config = dict(
    n_layer=13,
    d_model=640,
    n_head=10,
    n_kv_head=1,
    head_dim=64,
    d_mlp=2560,
    vocab_size=16384,
    activation='gelu',
    norm='layernorm',
    norm_place='pre',
    norm_eps=1e-06,
    positions='rope',
    rope_base=6970.0,
    rope_fraction=1.0,
    qk_norm=False,
    attn_scale=0.125,
    bias='none',
    tie_embeddings=True,
    parallel_block=True,
    init='uniform',
    init_std_qkv=0.0294,
    init_std_o=0.0,
    init_std_up=0.0294,
    init_std_down=0.0,
    optimizer='soap_variant',
    lr=0.00198,
    beta1=0.95,
    beta2=0.95,
    weight_decay=0.12,
    lr_head=0.00618,
    warmup_steps=200,
    schedule='wsd',
    decay_fraction=0.408,
    decay_shape='linear',
    final_lr_fraction=0.0,
    batch_tokens=131072,
    seq_len=512,
    doc_mask=True,
    z_loss=1e-05,
    train_tokens=721900000,
    steps=5508,
    dataset='wikipedia_en',
)
Each number is 500 + 40 x the weight over its row's rms, rounded and kept within 0 to 999. Layers, rows and columns count from 0. Numbers have three digits each. The size before them is the row's rms in percent of the matrix's.

# layer 9 MLP down (transposed), 2560x640, rms 0.106, rows 731-772, columns 480-511
107:444471541472530483515458524455480428485463524463491472534471457443536457563472545482456553517437
091:529491479478572509408477521501541451563515460447366527462536515521517478432473542463516464491510
108:545529495442500422540378510485489469502527512509483568513531534543511572476455505516454534489505
093:533482484415488507438513432548483522527560497472448506507527500473580501488508497518475497452526
112:537513568495586486451481503528398410421532489510471489545469480483468501496531496551547503535507
102:503467454572415509494461494474475460575490468468495505445481600537503457491509533551469488510420
109:448544517450494445474529507460463464508511513514453445481506471427494502493493503488447495475495
097:502447536481503541496471501499489459407444422476561504487555525490525502586503452476569462457445
104:536490572481516515593488436493493558483457545588581504475503485486488566503545441558450544494479
108:497446495531470599473515471433481546496478420538457541474526512482457491535495502499505476522466
102:450524484482519457489527496530559445490430436453472474488476510547479468522480507565542522482586
100:500502489553531387474512452459491523525452473493452580473506491530550534533434495544535582541516
098:484467466573507467493440551475520501550420530462570442451432529470516562457473536511449559530448
100:523528496473493483446533470461537434507529459486461523469496499435488514581541560514439450457553
100:433502493547460445502509434433480453465501490447498492527461528526489468515491474611515528505524
097:525512466471513476479493470569444522452467523574478491516472592530535522570473467505465543513556
095:480500445481511489505475495484501484530528503571448508471461493434545481471501546502451505516465
097:451432453446494594447461562547540475488496524469512584496464566478614521491529527465533524498564
107:496519459499482507474499550488522440525411377444494517536458462456454535462570433448519438441477
104:490517492497486484517505466527529556522523449488506456491492568564569544514472474446467530550528
102:526478564430501530485561429509483450507451546479547513523482498552498423500516442482552462514427
099:433526549582518450526520494519502497517514527517470520548545477529544516519497478512531559451467
104:552539484500455528527416471483471558543493544503523514434536447505451545521496382522498462450477
095:507528554556453565497607505367495542477576505509501503509544517546490484536503494424536430529471
101:466530518560481470506476545528544488525516571423460448546497470491508525506497480524543517520519
088:481500539521483474488533498560538491489540426493391516532524479470477491458457491514491480490563
093:524543441450532580502529467549479434616463456476428499507461494544503507457487493452456502562546
098:580476539517450500495509467514472500506451454487543503516494473502411484512512432525447516529509
095:528443455424482492569497570451522485508487527495443464458548473526440435500527493484545475500595
090:421465577490476467468406489532563569525531564486539494448504520470623472523567496558466517443509
103:453555491485516514469520494491516507529573466532489521454530479495493506420564517453493481451483
100:530506515490516454509530516588448529506536542524475569469516546458506591441475463516574485544497
094:542533508509529553515492500524530506500533546512472450459480453555536447468508535532540431570516
101:502554463548486445443410486549452461468574460562466462506503436483556502496515522506493540408488
098:531485522507564461519510543437527478456549492504500420468508470556423536535526483399516448573504
111:518400517463571503448559492575568462503396444486530472490457495522548465506516475534486515493447
095:515476516541482566445595552472503506562540519486475507542521511444507520441529472565481570493518
112:492485454523520475530512485479498524479511485467512484577495426439519441588488516513515506501518
091:527513494443474463521504512439523473497510427501492554559497497497477524515504515526529491507566
093:500448482551506544474474458430472410563479489392440468426504462452495509494546437455451543547428
103:429485560576513435486483578531469542561502450462498484521558459501507481472441447509503472499540
106:431550547489488480499473530464457493473446481447479453496575485496529546507565477527587613490461
# layer 9 MLP up, 2560x640, rms 0.1, rows 732-772, columns 480-511
095:462507542504512577545513548469549510460500592539546533532450537513520554510509479464506418502486
102:515528539519641375542472460506490524496489464469469603454546568494501472412448501598496500450453
103:489500520549524495482495472579451439508529479511530453467538461494561466483483511505519455440521
103:466506508512480433498508514591474559518475491475450597472459523523511514530521529518468505514577
104:538581520533488465530449522508550520531492504485434487550562527458501406537536454496530430522407
103:437484473518486510451534473470546439498491551505551426522508582471536552499497537491449510494487
100:479580497544494519516552519479551421571461458533454417550508458490450547469491460509441496483495
102:445488504506502529492545431521560484514542533455560496533531551470473504514553480485464412479485
101:480452474535511423512563466500512519492436468518510489477487508508519475509436498471534463466439
100:540521518515489477508524522528559511523515523438534533480532588470497467476498524519481445464463
099:484478487397504486462536520498484530505484509523539547534529447505488476439427571482466543416452
105:492517539449516434534475466543485475490560511527526514441462504523545534457513506494530519510510
103:499490601533495494547488457517425509426533489548524519542479459526535483534507545521463510523540
099:474489441468481455527549587477455536494574562489508491572513453497504514572470551502495498467536
099:494452513584500508456533526539477499417462480470538582514530534478548519499441482511459520554465
099:413497557535582458520485443452479577507448459522493454528478551454576462432485454523503493467462
101:529477474504528481486494532509524463530545550550502458570507492530465478505449510494470421542491
104:448501463546522487562487513532499528497503446511499438469488491484496451506500518508480481577535
105:536552534476507523434539499493495494517513509507563429511521470485508492458529461544451449558501
098:487566508547512467531490476551518430519542547571550540490434482530519587475497570534443550477436
102:441563494531480489459513544536485543477585541538508517445548498492547463449490489546468482494490
102:524481483520548431558555505518531459508456558459435561489540459445461477531536503474503563463498
096:409485538524469483467539477565520444530490498479544459488508520531530426577417436512481531489535
103:481520413518550564438458500518494563479546520465494475525513508424460544458403457474433494530539
104:457497475542449488487504454472450503547517436483458530525451503516543496575430473566509503478543
097:446529500358413505514491429491482485483536546545566523486520477496476526489538491451464501493495
095:519535527482461503546474548454443502560431491480490459476509472457459456561507476451435505475487
100:449556560427486439516527418450464461478510427467443517515497453549466547505431501517507573508505
096:499548552600555492499468470459511497499426507493526565469470520521494484460447491480405500513516
100:485487512536501483522473597499514432519443545468447498518515495460470487521500499517512408467445
096:603494513437530463483438510526513518491520512487507455540451539472467540490505520398407483486462
097:483468554501481542537472474562590463522514550447610475446480506473425476549524563501503510407529
101:529522431573534515566542555543471468519385479506464451479530485483451473431452500499503465596494
099:502556485527546536488520550459527521534487551464494485564476509527453556454513451527458469520487
107:479459501462517509484542479549488462520481454445539486449483498453512500537473494458481464491436
104:500452509546519442487513509510502525527455502497484457521552485604523519529497486511468502533528
097:553511491521528439554520486553526493446452500528554489478590560473506557473338526483460530484506
098:479486573539575487393523524524412585445521527501507572455547485459530473498488480464503457437487
096:494457539501565561478458490481516521538530547469498495524561543547441402486570469500496486465497
094:488568470585526522493558495477517489506516525568391445394486529448513524429520553507500486429445
105:541470499473487442537426484522425535413493448501512518550490446514474492519486548544456583441483